Weights of a small GPT-style language model, trained from scratch on English Wikipedia.
Architecture: LayerNorm before each block, rotary positions, biases, attention and MLP in parallel.
Training: a variant of Adam for these matrices, 950M tokens.
Each number is 128 + 24 x the weight over its row's rms, rounded and kept within 0 to 255. Layers, rows and columns count from 0. Numbers have three digits each. The size before them is the row's rms in percent of the matrix's.

# v: layer 8 attention value, 320x640, rms 0.0276, rows 133-191, columns 320-399
# o: layer 8 attention output (transposed), 320x640, rms 0.0284, rows 133-191, columns 320-399
# q: layer 8 attention query, 320x640, rms 0.0326, rows 192-214, columns 320-399
# k: layer 8 attention key, 320x640, rms 0.032, rows 192-213, columns 320-399
v133 085:128120128163128140151112182132126094134154129094111142094125125131151154132153115138152139148176117134106178073112152137088160104142098112137108086101142129108156151138101144113137139153165115158100159111113110101135079146085095137125129128
o133 088:119158097143133166121155113130132146106177092144080144150114134122159144145090131137150108172120136135132113139138113100148127101192146115083146130152084119098152098142116139173127180134125114128162117105097113126124143149158154117136116127
v134 088:171157116128148098088137112126122149117136114101107116138105112136141110129111105114126127123170123128128122114117121125149152143120120144154120117157130131094106137127127101058155149124131142118160145158137137167144113112134134107126099142
o134 092:135143069148145152137146136117109132126120133112128152160135134119125157125148122128134145110147126099103160108161153121115154170080150147102159112096133143113176094118101155157115141142138112142128156122101107092126154127153134111137170106
v135 086:131096143127107148163102128145148122127165140129179149145133094112119120130159166118134103121121125127086104157165105131118151135127107109115127147106123139099119090147135169148127117132153129143106128091107101085134115185153131114135128103
o135 092:123175167142118108108109119140105124131093140164107135139114108158149126148119115137153152091132105125112140136085116092115138115146145093194120133097158102200177081099155108109163101120106133107121150102159107128135124115181115123144183129
v136 093:167137137119143131126119140148144098135142180133146101142136078093137152088151104116088138158126117121171103118147118128122183156123131112101092116105149120167138145099114151105136124116159158137163137113153147156134130161150111150125158125
o136 097:131118148134153136109170081130096132132123040135109087141088155159147136144125142130109118146148124166116124109165122139145133135117139123128127167096109157114097104138146154120136074132112152138094095118142085098121176111131196138096078127
v137 088:130137139127102104130135115142100129126144071129171141128151127121117152084101097106145138145132136086113117114140105088146170131136163144140144109122182129186113101150155136092134142107125134134096132118130101141109075089170133118139087118
o137 096:119100142162104127126121104137149126197132140128132149162106117141099135151125152169071129125133134162118140142138140158128128147093087168116148147138088064124105127147117125137104087143141143130136132127122119114105150173104104123095144138
v138 088:155128164149120100134148088134139156165120086185151146116089136110161161079101120109163140135111122122129127174151109130139165119132121110141119085139158127123132117111146173040130119174153057151124145106091123105171102065124127136143137147
o138 096:114101106140118159129130131151127114094104130148113161143135132157111121151113123121093130144141118160089135080092115157139073096138106146148124144133122108137087132146161098142099143141092198094141159182120143111118183163121124128140117133
v139 087:161146082104158126106154137114157132139140159157136142149121128156141115146116158111122148115168120162128152140158149149168156146107137139111153132151104135113132124102129112133155145143153146120101126147196089119137181105133117125131131123
o139 094:128096154103107138166132127125108107125165119105091123131085104089128111171106143136110100117129172125154155117134115135130116157106109155137105135107135167133157075147107104088168124123125115149147111124127157106129161151128134094110138146
v140 093:131126162145147144154116114090143136109124136131155123144123145148112139122154138114206127167128114078160184067104164136116189117131133144117162074150125122130156148164056076145137143137091114123100138162164123168163094105106125144122140136
o140 098:147118131127135122094151135164106116205151092132101127170105151159139128164091138125085162125138158175104058173113131099153103109135090088131116162086145174149094088132154117111142104152153137127141116154143126104089128130152128097165098150
v141 089:110142169122119101123146159109079142087135136108130144121124146120136137186159095155129123129051141148097122089108130138112158106103140098138168127112138122129148129120091122126125119170119109097134130140123137170111120097143143134090113141
o141 091:128141071160143119149103122110153123153103111122099104156172144077120100094135138102139120115134106120115151094125089085139131162141116146091115129114099141098134122104157082129129134144126105152129153110135152130146126169156090107132156114
v142 088:148118101151109161132114107127162084168134125122143115115081136092096177126124122106163115120116144027116151069127135134118151133147117127145137112122109122131118124137121143140120127151152160144126165131129134120131143176121148133160152122
o142 096:142134148129194117104188099112138146168148083097137096166108139162134121130137147157129163131109146214114115130125166071119119105096124186127127147141137170140130133098128103081177102112136125145164156136142117137103134086151118112125102150
v143 094:139177136155174123123141156114120107152150155110150078109138133153157148116145116175113144049175148158133140129107131122107077117128149166117109116135156135183120147117167092091109120153156121136140116120109143087091078093128100126146123143
o143 100:129125135138101113102137143150110141108098102136146137134150099127119129135109159153103115112112122154164148130151091142135085120137134110163118114147111118116155159123122132155135101099130143117072093106128105138127145105131143163117130126
v144 088:107128093176148099133132148152163135140144126130163132101113125155131150092154184134127136132159126095182128160163137137118136128140122109122086127138118123119148158142161107125144163132149090120155141095120141049152131116109108136141139150
o144 097:111131148104141110124154103128113127136132146156126109144089101116130077122138100130103108062145122200132080077116093130144113133116101100125097108099128173104112111114105128086143108116117141113113133112155115184131135120080140116119139111
v145 081:097120117139142103130134139127140128138108087105121148101118181149116135103146106221122157132141131151104141062105146116109151142142111141138071119146091123168155144113166128136122146090098168147141103104137130122090159106140125163164163171
o145 087:155123086133112158109128111098119124124154144122118077143126156091158159114138131113160096113114113139158094138130132107147108133177133148071130168142116186072065136114077107143136147134141085137155101153124127160092078118070150114091095115
v146 090:133160179118101099130105108119112158131118180175095106163116078103129137128110070096102166111123143108071102085098142138138123152135130120125123126142142130112146127115141120136126110180130137157162122130143146098123112147131112112173122102
o146 093:124140092139174150090177136084122089108177086066170147120173181156094104143131158147120120127117134131120144134172117123101125089134169111105118151130137110126126153141158130113140107142118170102121129100093125124126186079140126139111146114
v147 088:140112102128139120130143109133139132125152069134107138148143095099122097130145085151123136131174131179138146064127143070150139121138147112148147144128134134087105104107101158130105116139127119142152151141107141112097156118153126163140142139
o147 096:105140100152143163160132139126141098155143150123156127149157139152136137115117134095101123163106146124146152139151115121125141137143137126045109109130080047128129155145160119120157093135158134108127102098117159128142115143132168131100138131
v148 086:111137106121114127113113145108134137124137152144165133165152141096101103097123159051105095142178120160126111084110141132175103147147109135086139164151123142133118145099114072119127117100125117133152092169154129100149145095108166119108127117
o148 091:122079158097164071131151119100080110122128150127121108093117119140110126165107091146113150098107146144144142179190134135122162149098095128159136113113142161131140140161100133147150134142158126111100132112088126131136143109130084152173092130
v149 096:151133144128134147116117086139145066156097109143150155136097124142119142085101101127139128161149115174139130129117130143108127134128081133159164148115145122134114162111145153090142165123105184106168171120118126102168168146149149131093112149
o149 100:126121102127106103152146120123123163093112176138118118139124117111117059152126142127142167116121135085109131111100129132140139110124114157113100140094132093158122107141152134143124097118095134131129106148148129132168120106073118101141147101
v150 086:111133133119145114128122143107121124107167170117143113103119135114160120196164152103147112100087128094157113157117157121084107101153161160129143116099124134125093088162087110153091137125159138108144120126079116213099102127103078125132124134
o150 089:137145124168114143103126129155122130123089144135079168135117138134145128124157164115108120127154131136114155147115088151151136146096129100120111086086135116116166108069115110152148096108126119126120142115145086128129138123209133124118157128
v151 090:170139104107115097117131189120080097150130146109138100139097122134130097163109139080097127088125130197124125182138122099122110115131145106122129148147157145121140114100137107166113125149152108131178133154118131128163149137107130103112108136
o151 092:091118129134112108145108118125128144118151130117142170145085120130073113168149122168132143151145130087149119141160141139137123102098099162091099145119135069117115141151122141106168103123111167074075081080136150132119132135098143124157153108
v152 090:089102081104127089114137105107121122132150137127159121078146128151124173175128118110090125154113140142105122154151135121111052109136149143152132164109079120155140102150127159190136123147118086124140088146125112100117143102144136115173140143
o152 096:124133176124116145161105135194153158133116133174105191148130119130140118107099109188153081133135111146134134134108092096138135150117113123141122090135159110093121161102128127137103103080141139108118174136090146125121134123074107084096118104
v153 087:173113127189117140132109099158119120126148098179124135141102128116090063069151130149150110142133123086145160151125166109105172130167090156138100123117140117101128110133131128149114134142153158164154127140140154089081195168136134162110116140
o153 093:148106111111125144100169171128132168083151134089115081110152140175140156142111126118138158104121129116120132082150118100105105098077174106119120080124143127144140127151121183123129106106135115105148133120121115151156106092121142156131133109
v154 090:199088152134132164109108126157150183112078107163118132130136162107121162116165121098145114075121117162141139128105117131145082130138095174144131169096124129115128127130129145159112131146101099141104126144166124129138107148139090135116108119
o154 094:117166103120129108091149129103134120130174140126117123119129137161113169130106152078093135130126136092137120102093135120120126079165114099162108114175142114150104143069103131117105173132130138106162128160150140140125121104094160131140119139
v155 085:115140138129128153108140093108115129145138148130100147091169159167137102110137123143160096131116128163146149168118136105108077139092154127141188119167135115062106129164152132153112134108091107143143123133116136081160113173116161101126168136
o155 088:108134103122101128154126140146155109121088123107147114164111133107114142118139119111123159149154148133118127088145128142128122124161145144090098149135133103152130158084109143138122107136156135086131147128160118197099120131104131133122122142
v156 087:139109135126075114159112082120132068147137153103176120118114117091142109135138177143134141126094125130110139118101139119121115102144136113126160116107112122134148099153123111131102124175111120104145115146075140148089139108150123135082114077
o156 091:123166113159121122109105142108100154122091121171108141128140154150119132128138150145197164088146109141175115172129126108146107094099129146087127150123172102096109150110142124145123060105133145102124123120170145102101086144086109135141150145
v157 086:126159117138143137122102137116135148127101129090127138091140121146132149141108139124112095172128147133131140100134147159121180140111095140125116150114156135134119145126108150139164156092082149126117141100124133101149156161109192120153150100
o157 092:156145129146162140152148092118109118125145135152130102170125127122116123113166133116150146099156136129136106119139097103140137134178151080156141139136118189103177090109134116112082119141174084127142143164118126118128112090141105149126139135
v158 098:164105102164121115127161106132113159139176134132134127115119132144090090103137101125134056150116137131108097157113117105157091123106177091125140151153114139090087142109184141163125134127096133125130122181129137107110152086123106124146108120
o158 104:119130143117110125105103163183117143140116141108122132121160146094111116129104074130141218068130113058120131139113132103135141167144115134154108150105173085111163161153120130108140107102132131117097135118114152130152149131125113156129153132
v159 095:105120121113124124131134051122099126131099091156143154122138177142140143141096119133131139144117129167103141099121138143150154123144119110114138177166104127130152111167120151154151118148112130134086134140083136126142142086138175163165161082
o159 099:106110163094118147184135189149168118110149135134126131115124123141102111135126112141130119180118135122131120130110107109140091100134125126152104115111119123139087133132153133129109107119154145108143120130128117098133200164106124069089132150
v160 088:104110135132152146133131128130126158098070141161115130149113124090137096128167122141151124165153119053135120151140203131129144144158104114078145097100112124149117143179090135155139115099129148131096122134117143168106155147123119136126128085
o160 092:109141119092134136124136144114123096130136129127108113098120155151108145128108153117113127133095124155109174117108124147166131110096155128091148135149107153119133120065136121158100127156103118144138121132122088169115139125164156102131097149
v161 087:119112137139090123119143118150112160127143072115132120156145126172129144149110161101120082134119133147067125108123083138167143127129128097110104128175089128104142104144131119157142133108080100162111114142111121142156108119082162131132153119
o161 091:118096131139124128142118109145106123132119117181129133136122126098105167095089064108150163156105123126157112098129164117110146117133070122150159169127170159151113149108105126108111165145154115104115164151143124097145100150119077158149106159
v162 085:138209138157135125118109134112152097135100144106098142073136136143109158101141122151145174165188132084102132086108175135151139128105138146121137109113138134146145104176101113085152121095115157155115127120156119134058120134142119122112156099
o162 089:173113113122125153131157124093130102146155071108111062111144125113144140116140123121130103076139133158153134107121109120107093130179175141141115120119129202110150144074109127139102170136100099128145112145138100123105129096112160114120121174
v163 099:121187163100161118163131119120137119130138130129123112174144124107135085132138114128114159105140130156133157097146132134137141138127131133125145152114149132162127163087132101151117136098182110126119143138171136102137112148130098092114107141
o163 103:151110152137098123112114159157131116113119111090182132118130098145105130140155140160127082141094167104126085141150134126108162125144128088126155119138103167148177094144154117137181128139080123127127131106130103113117123119159156142135157131
v164 089:131097147141136177114146164133159103124100128121120132101134142146129138127113146137126102165161129090114129098128159157157085147126107151090119140127124136152138172130137135101137095128126130092082125137157121124113130156128190100082136120
o164 094:137132126113127141134149101133131148078146113125139110098146132140166131121071118132166114111107122156128161132158131106119160125148184083162154121164129156121162142136116161151123175159120068194133128127095145118140123133143128172142085139
v165 088:142110140111125139139166098089094112096125134186153141155153108116125154152122174053078122105182126119128131117148110113136107140124149157136136167153127135116152102091132106082119154178108123134138115135144126155152161120146148141121087122
o165 096:108093128120101086127125152086157132086125110088097095146123115146107126173131169174132134110133141146132153128129143125126136141089112130079110134118147087152100085160118145131154137092131127082126124090144104119137131180155092128127158134
v166 087:141169131153142133119085105166133115168133137155126115121119133124120120089112125080126100163146125121134159100111192135133169138140140117123182082068154134106102179156144112101129145134100086117120121142141128104105112119137173137130152148
o166 091:139153137127126149136135161123135110176108173112139135130149105147130064144141107111118150113123130135086114137137116118150121091144124096138089087093169109141139135122135140113133092095123161112148134147150125156147180114142113101130106099
v167 091:136134140108137151114131114128130103121145169081122147155113114138128108113157116154144149138088122165105109133140135131111151110101126117152106157107136116083154098098079132112126136107165130120136138162128148119140117112145108135115111132
o167 095:128141124107132131139133132105122129123136092156097114115170128117143145142081115110140113086150128101163132108139055097109089129158132102129149158113119138149154099099147148137129104112147124149127156125103110095120126145130135131119157139
v168 088:149144151106127126090123096100087122110134177123123121117116136110116137168111133110145121133086129180145110134107103123152082127113123121157144148144113125126107116134138165091106140162115137122175075119079121117113165101120141126122124115
o168 093:108111098112102122154099180124160133115123128136093109146142136177115115133172146088141172124155093092139142110110104139117113108156136158118084136073172086094125174047120122152108166069122116085112149155195120152159111134113103114114148141
v169 086:132077154097103137119157087102110148089092092163170169195106141119109111147141140110166126145140132112102104140153096121136133148123120131148131118171152141124081096155114122099112163161143126137120143155121145138179098133091146132126114143
o169 096:082133156134110092117125151086136128141126155121115138126106117152082109159145159125111158113107110133110161155088140120119121112070069120091122136107128016154140096099128140142142101163114167121122134124185081151138152188173084142139127124
v170 078:116118146054133130139130123107064113107156148105167126136120146153118163156118141106099112116126141119098127117161071129102099145156138119141120165143142132105118123137111111072103149126129120140156117101117126166152136140118153098164103138
o170 085:133092161121146109102103159157106144131102100132091130158113095096106118128142118138118117127124140131113137153109155148114122126133113146142127126110132086153101140121127119155126162108156156119123160130149090116170131114142069126105126122
v171 091:153106116144143138142136110131158129150125097110096098066129121155094149123100138155121148160134142156184150108100141150117163105134080100129134154110128116144133128131102112129168129106065123154120148159111117137112159101140117166148107116
o171 093:165106130106129140136088109117115132148180151147120118146103148100154143104116135097143112129158143129157085123107136128144129134139130167152117146112123168129117120113125093140101176121140122117118101158121166105137097111090148133110168161
v172 094:126157139104092120089161130129124073117107129095110119140116128156147172125110141132139115110139136140102126121157094117146085137115140172124082125125105142066133211082103117171111144111110121126137144098148124111172104166144151103112150132
o172 100:095099134145115134137174119121157123103151089126126133132117152093104145131138152134095120123120106121129103141119141140087143118158137133112144150148132102177157078147140157101123181139127124123121112125124088122122116134100085109111129104
v173 095:124165133120126118134128130130102165108120185127095129109149120137173139135133128139163106141090127131110124124118114123142163128115109119127142111128203119152154144158108122129133142047114092139083108119114126125144091119162111093121119095
o173 098:142087095090121102151114140088170109134123128089135135161124126167077136137161133154107108146152158134122136127144132139137136134203163190088118099140068141105131124121125137121101137186099124109189140100108096155139140144159101120127133118
v174 094:141159094132124096130147127129128176118160102167141144119187097146148090176127133114140119083125109158120096107158128113132159131102159128112096147094112125165141157152124110124141142108193092109140148089141129120119123085134136106142109064
o174 099:097103149129097122141117122114120131091113156121126114116083136121074146129138120152087134140171173090139136147117127130140120113138097117124118117128122133096114082121140132156141071161105160120137128113112130118117123165124138146133138127
v175 091:069145148136143112158133148122118147116132091145117133113140176163098125125111129102124153144113115118089154186129128141135155129123138146121156105149125136174138104119114156118123115160130138100121121122138104130104120150105116118128150135
o175 098:167126112191105133139105135157129092161105154135180120161153108133171114115140096149107128164153117152168083102138100139127119138133124127149116114126152138106139164113148069122112138110113110124103100136158130135138113107094124118128143124
v176 092:099165144143108123121101103127111140115111165143125155141113130135105118079145128109127118123139130145131127125090181100127096138140118132108150164143110119124137130107112137172132147128110154124145113152114139068118173084101177135089155148
o176 097:172122108116153109148157147140112113124139098131146089102154126134157121141122159107164123106079128131136144135165082136088125139105124119109112086101125118128137128113130141138141101112135091101110140091089114136101067105141108147145079123
v177 096:126129145102101100139110093127103091123128117125154135098124163130121184139128131143122110096076131122102113135117108135165074128154128125125131141133120123131139108158146146152112103143120146137116117114096125137176136150108103100089154139
o177 103:126124174125113148116147136166111135124087109140124142136115115123100072126149183128152130158123121168168118103122108116113142082103100104117115085110159170155112111131101107098147150129102140084138132157164133140113108140132106139150147139
v178 087:115126141137128143135126120108158131123124118106124121120095140146131113113133103108132142141143130178107139137167136118125041092096134084156118125172142123024130153123134193149127141131151096156127133140163123134150135078114109122118145143
o178 092:131168083132152127120148105145121101182119171148119115144128111125172123129142174128144105137131120118124146131127162132066136160148152131109133149111167094146144099116113110127138097099136111089122140120117113107108072149136140096135136142
v179 088:106158110102129121131154145124141118146096137110106118132162087124116145111119083158110137141166143124079108155102107129120115104114136125120110141099122132162115204092097160204132114157088148099104128163130122083088104170120140137135124117
o179 095:121145141168145143127132098163133105153151088125171122128125138117142105098091144137132131154111127119128103155148135104128126105154137098136170138155116129099154147170176097124141103124160142157138134124136165150136163094151123150154127108
v180 084:130138120158174131102151135123146152117063196151129124079105125150169124137129132127134129174139126096134108117141159156086150109106094127102097106129143135120109205158100129174117141076158135152133098110099147102114171116100152142138154073
o180 091:118110145064137126142124125160131139130155093149102115106121127127122137137111146114135114155124126147132156169152086148139149098170147097135136128181119147095162104119161136124080125157131077109128116148123133153150072086164137130104091157
v181 085:138119118101136154105112157133142115126139153084127098092108134100126115083154124147137125129120124125139106125131167119127124133107134089114090086132155120084131139127153163099116140124150160121171103102082120136093138117110125142182170167
o181 091:128175139137123112136097141144079135199125137135125094148181141145177141126141121103123134103121116142127120150125123126143114105152126069126105171106126109115099121088115150126140122056129132104105132120157144120130126100130125105093101099
v182 088:167153169123138167111156150141112123125148125113128133124126140145153108116121128167188115140152128180134162148062113147134078112138108129171106096169150126114174193144178117116129165124114133119151141160172132145146168109127114119139123189
o182 093:143097113159109105141119118149122116099119134161101135133152128105114190133145133125110159121122122122106125131148155114120142136126105174129166069142139128106099085097080153138122163153159127113133118157079107094155146130109112139141137112
v183 088:108129146100128123130131131118100159131160130113153101151139133141148109167143106091156104149102139093117115071157139111127093126136168139130145136096139126118062136140124155138105110118147095116086133142145132142120099162142122080133134115
o183 096:147163162120124139090098121145136112179062130128137193119102120111131122153122127143089139139123114121104165186122134167128125117134124098139156124159144090146169123107158147169121033140123171157139153132125095134108156126190130140135109133
v184 090:117145138156122102124150120118113109144105113105161143138143080105121153141155149091132108153115135036126109096143165130158168116148134166100165130105100126129129102123051121118158126110112091142095092097074125184099150164119150109113123049
o184 096:136143148117150113107146128136120105085142101172125100124120136141133166116118120153113121117117122178095159121170135118124121143123102113149131139162139211130102141111135127124106093126152104117157171143141135132128120133176108163135083146
v185 099:120159080132143133100122114124119142135145131121107157185142083139117133126126076186111150120119147091117096184102202130167178107093131117079130122132149128130162058132130134108130123104128159139144158118133124162115102121122077109126130109
o185 105:128138152137085096138115128093094107098104129120141115078151116070155125102123141134152112079160147097126157141137112088092113152121131104129138133077113173146113125136116114110114101143123130097133102147099118115095146099157158169148176138
v186 092:106150131130135135143140067102153097144115109177132125141143090122122097084149128138138157145158131089142133134124180107157127133138137161147158136106125112153141152101090099106143107101113142153109108132112138132114132106145128134093123142
o186 097:104125133140139104127140144099122135121077146116130100124116141115144127148120142115123115110096129158119151134126134154108120143059122142091099103113118168142111127135101157155158097126150107138136146096102094174092108164161126148118106123
v187 088:105146115142133148138147157111140141089120123190173123130137113159145140108088138172134137090091118132141166126135132138133134107106093113143110167107149116135169099111136140207123133186148133070117172153146117094118099114129139098163119162
o187 093:117120110137097152139070087186151137123126089102110123130104119128148129158104105096108099165136152101105119096106109101114124093106157087091134088130084137127144144136157114100176145087129147133134115126120137151161148147167124175140151106
v188 088:128113146141088161132112156136101113135101138132135127162186117160100099155105136102112137094131132162091116097108140136141118132133108114117141195134131142172162164105150145127134112110100155131152112149162139118121162126125176116113149098
o188 096:156103118124127098179163101142144131084156151127134080136135150107132144117100132157140148130102114142186125113160117074115128088130150153110117138113144174133159143107111149161139148142140105083085119106081145123136117097069106143127134134
v189 085:146221141142168070114106093150177088134137145102054124120160165117139138148081130116142163096139110149107134116094124171116129130134139144154097119137078118140158189145143135100121144116100132104209121113129146130111131070118092136157112121
o189 091:143105078133128178123138157122124131131146140119168091115106150140126156105148117122119130137156143140160076070141112150134111106134113147123137126097139180089111122117083111127119134085128136142106106173128108087115131123093149106115142129
v190 092:151137145130166138124142142114147131115108138126097141101108139137134105131163116102120150090092128120128081135186138110131102151154134109137149125131158116138138116098112086123127138087151073124138145162136128153129087111163154095164124153
o190 094:121113111129133148112110078120125151124133125091126138128121122113124156110090140112127129099133143098086173114097149142108137130133155161090130135177087151109117125113168145136111116165151141134130133121133132131108175139130140179096082100
v191 086:142104119096083118122141108119140171135135115123133128134124102133099165114116121084141121128180143147139154186130090099130118139102110121163111160151128121139158102106143159139104167182069117129145139124133114122143076094157171131148138137
o191 093:098134103120146135131108135113154121150129148128132192153106139136101104125142132166145150113118152129150114116114162106083128120123104166065136117129148008124112140131120136101144087121153146093129142099156150137107145139113077130117140123
q192 095:124112101148190120144112154117148142136146130130113166093096143150122094120114110118138094120146124075131131158141145137155131128127093178115122108098131156098160131151137105160125102127130107168118133135137112086110111134169086116128108158
k192 100:114123150106047151129168141129151128099152135130092132193113111109132170103120114092131148113131113139109149119135143155145139076078124126170132120158102114104155108099138161122142130113165174146109177127137106121143137132141097169121119142
q193 113:136133101176114106132136105134078073154122115121160150152116132137136169161154173117120105122097093112126107106122087103115101102116165136140098092176154128138104107130105146111106150134108156128123134146110117138130136133143091108138137082
k193 111:094138109084146106141114161146121150149138099136123102082163103136113089121131102152107129119156133131056156123130147150112126139116089133122160161064113123141141078160131134166128117117104094135128135145191132139116187121142099134124117133
q194 105:162128137128171148146160143141109135145123162153118085120096159170150123155080125172132156124162108108109134114106133145120170148163119103129145106128173149086156150129117111143126133134132122118144101148138124096155104152129121149110142108
k194 073:135134119103133135121120140155129115143128129151152124129136136117130161140144108189106121108142155136160159113131129105097124160191122111149107134095107113115122169081130097095132196162121123096119129131104100114134128113099104112138095153
q195 080:219151166151164132136173126112135126137100132121143126123131136147162106108092112142123154119150089133081150102125126132138133117106129153118132108151151122113138121138102115136134161123134125162139125139121128108109164150095133121118118105
k195 147:134123127128114103139148160112101134123117099114077163133128093116119083149097155102103147132109119162072157124150133113127090063096129093119133167113173156091116101154139129152151107136131140133136157157172160125127158152107117100134155113
q196 110:125100108118148089096113153158170148089106136135124090114089135129100122161097138124163125137136138145148116115131122142155127148140098107109125158107161133105135122126112109191114122137107077105132109103125119141128105145152130146106129123
k196 057:154169106165121143119126075142126134140133129105069116136129121121139127121127130145105096138128100109133147138112160097133132180169157153163156114132092122122152133123126147115122176099114101178094102098151095110103083109103081140135097126
q197 085:161154126123148114176139157154161132124146137123107148150124110129114123119088103118162144118171150139127158122146124111102159091133104093154123152086102147119119110127082182108125136144126136117130148120159128117144134115117119115094136164
k197 164:128103133143121138147155111100119128114132117123110156135127147122116086122116173113133127108127108161075130101150092122138100108107145130120144090134127155101102132188131118143167069136137151108129162129154171155127159135147122099101151107
q198 099:183137107116116140093099142091117139126134107110132103104105116132139121149098133138110146156131102155082089117116125124147159158131138129105107118123048122192130136146147145128127085086124105120160129122100173151168115165086083173134118133
k198 101:125106127092134141112133113131173142127111100114112122110122203153158148135137093139147157114152114136091096142108121108138107171128102098143183111094122118100110137122115182159097116150116093103098121160131130123127128119128119117134153151
q199 102:146130160134120153148174214132141141151097083143117116150126130101170152116117107125169178135140080165173165097161136126137138138148143113125160126159107139102133141079092134185127139123135139100145134157124098093127115082125097130086116139
k199 102:159099114083157100108145083149133119139112158173118116118160153136124116118102133142117125102150106139123105126125115138143129143139144129152120107127108141127145116154134136127168135139099139166132128126074097135115124134130103132142150111
q200 106:131143101160182103134139107136108127177130140114114118130124141159152145130142114097142116127183116098121133119162084139121127138175110180108128092154183132089135088129120125157124145152140144134135145154146096134143116142112065135144149149
k200 100:136137109129132121150147124148118118115158140146145108151082136116128141151083135076141130132109141184163107130151140144104104106135130132088127124154162131142133108095115096124111148131166102111139112120115131139139125128080174128141104151
q201 106:108139146117096119110116144105177121114135097153148185119167100113140122151117128114122135122115152199114125145149139114132095140068096112124136171147059086191132115112136145126147079121107149143147141136098171137120174081131163113128101135
k201 102:144128140150103133121115095126108137120131127134077124145139137121157105134146135107130126138101092126097109155133105142147134114104145129131155112149143154117131121169138125153140107120145157158105131112150157122114130140117099138114184070
q202 090:133138098142109130163143118147041110078110172097127156170119150114148140080158108134132125124080121097129117144117134133099126082130161190133117134149161120147074130144138115121120133122134171115125124164138133125127096149079103131151160138
k202 113:129131118124116072188143124102131135120134095110119141114137132143124103112125152106132125137132127136095110143106133091128117110096139129108119127142166143097115116177128110161140123109100174129169139121138137115099149144117153102128172102
q203 115:108165161150098168159128102115106130115119136093141167145176124116122129083179125103128118137096133095143127148126159136110108081116159149141124135161126121159105126120141148069137112092122192139114128141121148129122125101111134118148145107
k203 060:116115145095117115125126148095108124122122110148171150127141131122106108101115128052153148112135142138098102105146127135134114086115129139094095170152151121128123111153108116148142076122145148093146170157120154129122165124131183144119148163
q204 080:168122141143168178145156164143113131131193127126113130113186135135172119097111087162113127116124152147126140111117143105088117116129160119140106127137143141119143116074138116071111178081116167149140132122129136130185140125087146111091121163
k204 130:128117143132095106156113137110097106119108110117118147146133118100118107142120153102142098115132128127141127110157104154152101099109169135124108123143138129122094105178131131102123113115138171090169150136133148129116128126140156122133154135
q205 119:153131178146094181161172111092107112154150106118121140125180119107146134141145124149110125137110119127118135122123116150143123104094191155158126096140110146110096118127129147079143127088113160113132141133135135136130146111128123118152136139
k205 061:123132131104155120097104161151152152104107127124176126131135118129116130127105143090125158110125150140143125138124141163123103089107081118079112149091164129138113140124107111113139085118109136094139164149123131121126161136148166130114156144
q206 105:146121106136047097149115154169103127120111130080131143114101110116114138185119138130111122150133128125133130098132138097129138125103111141172067119110116110154089107138116095096096138119130139168179128106123146140150128139137114138126170150
k206 103:130148158143128125085147103156144149130121129135120144135127167133138147126150118163129098145155131185103137102187127170149129151098109100156152121072142114136111148152144114136141117085118117131099143141110123131157149115142128076151175118
q207 099:111127172169102122160120155143155112114111124128119109130137098106063136094132128150144133154163121132107117141147126139139173097114158127144086130125112142153137150065139121160130121159106144117121100131144151088129129142126163131136118141
k207 097:161148135101150138136144161116121128144144127103170144088140115136062110112142159115133131060151107105138130089120152127141140111138143133120093115081183115115158085092140074124114137094104134115097159092135107126109137143134103125142114158
q208 105:108121071112137144137085104132125130158126126112116100118103116129125111139169130112153143127114137145095049139149103105138102131159146140103151152090088100136141159129115163130141080167148126137116110191145106145073137143156104143151129098
k208 103:100118123143169073108083166124136124149095158157085114165134085169192094120136063107113112053168126149159129151129091126112117129142130131132180167090092171108101122105123138179135134141142110118145149106137137129149123152125141126098101102
q209 107:112130108120157179104123085153131119148144103147177145133133113141146101105122124123139151128111081106095099171144112087125129102130138139132156159124077102064155123153139127090146116140163169148122140166125138094150135149135099114097145112
k209 105:102112100144152146143114083135153129120170146139099172140122118127140128131144125133151149093133163125091097170133093134140185149170083156106144119176136122125127080153114143111132115164097133160131137118092128152115080130150111129103137151
q210 103:127090157133170094118180171117145161133131144102107133149141102137119198157114103132130122163147146078130121162114114141129129110161153152141114113137156159127108121125135111147116126116097126132139094142108115141159092125140094105124087153
k210 102:154134159113141124119125138084110122148151107105162096122160137132083118083099137119128094105118164119160075149180128121138120141133141121154144135122152146123104143169113134124139097099109150136127133120130141147162128155121155127155125158
q211 101:143152135097090104117098111136096056139086140113116135115114131097154099105139131114154101164153133120167151143184127120125107120149126079151156138117165153104122157118138077161154117164137094113117155113120091110114138147119168165122152109
k211 107:066150092134089156095120121147135139097130128135130191133129123138093136118125106155120148145123131163106120120156137142122128207135109146150084139109161138113154110124142136120120135105109141109161135108118145124146078111124113106122093086
q212 099:127143120133119119153123162105130160164127150162144113128135118145109179158097101140072058113099115100109122122100108129117185135153146116112126138116127135095172122125135105116155135146136130110150161096111116168117109137138135112130132095
k212 096:159121119094157105105124129128113136124111130130168088113128139179084108143126161084102126087065120135144090108136104065109090122141114146095139116112139162111068168165132115124150085144153157130131161138166102114110131135105154149134118134
q213 105:137095127147112149135123122175177169110132131124149131151146150112108118118103152137178128119111129121168087157165141157119129133130065140125113145143158142121135104123149108151122123126119088138134133166190115162132129100163132134114159117
k213 106:135118176169103128112115159144145133093131130141137154142150164131122147112158167116112071136067155160179136134143102168126088145166102096086146146106117171137138186139152107129126110132087107127108103146082132133142114100091130124075126131
q214 099:087112138098159103135185151120149141134142166163143113122145126116095119095085131152140119110090103111102129112102179080124132129121135147165103131110156149066153110170115108104093119111137148157135093150188164145145130132177133118112140104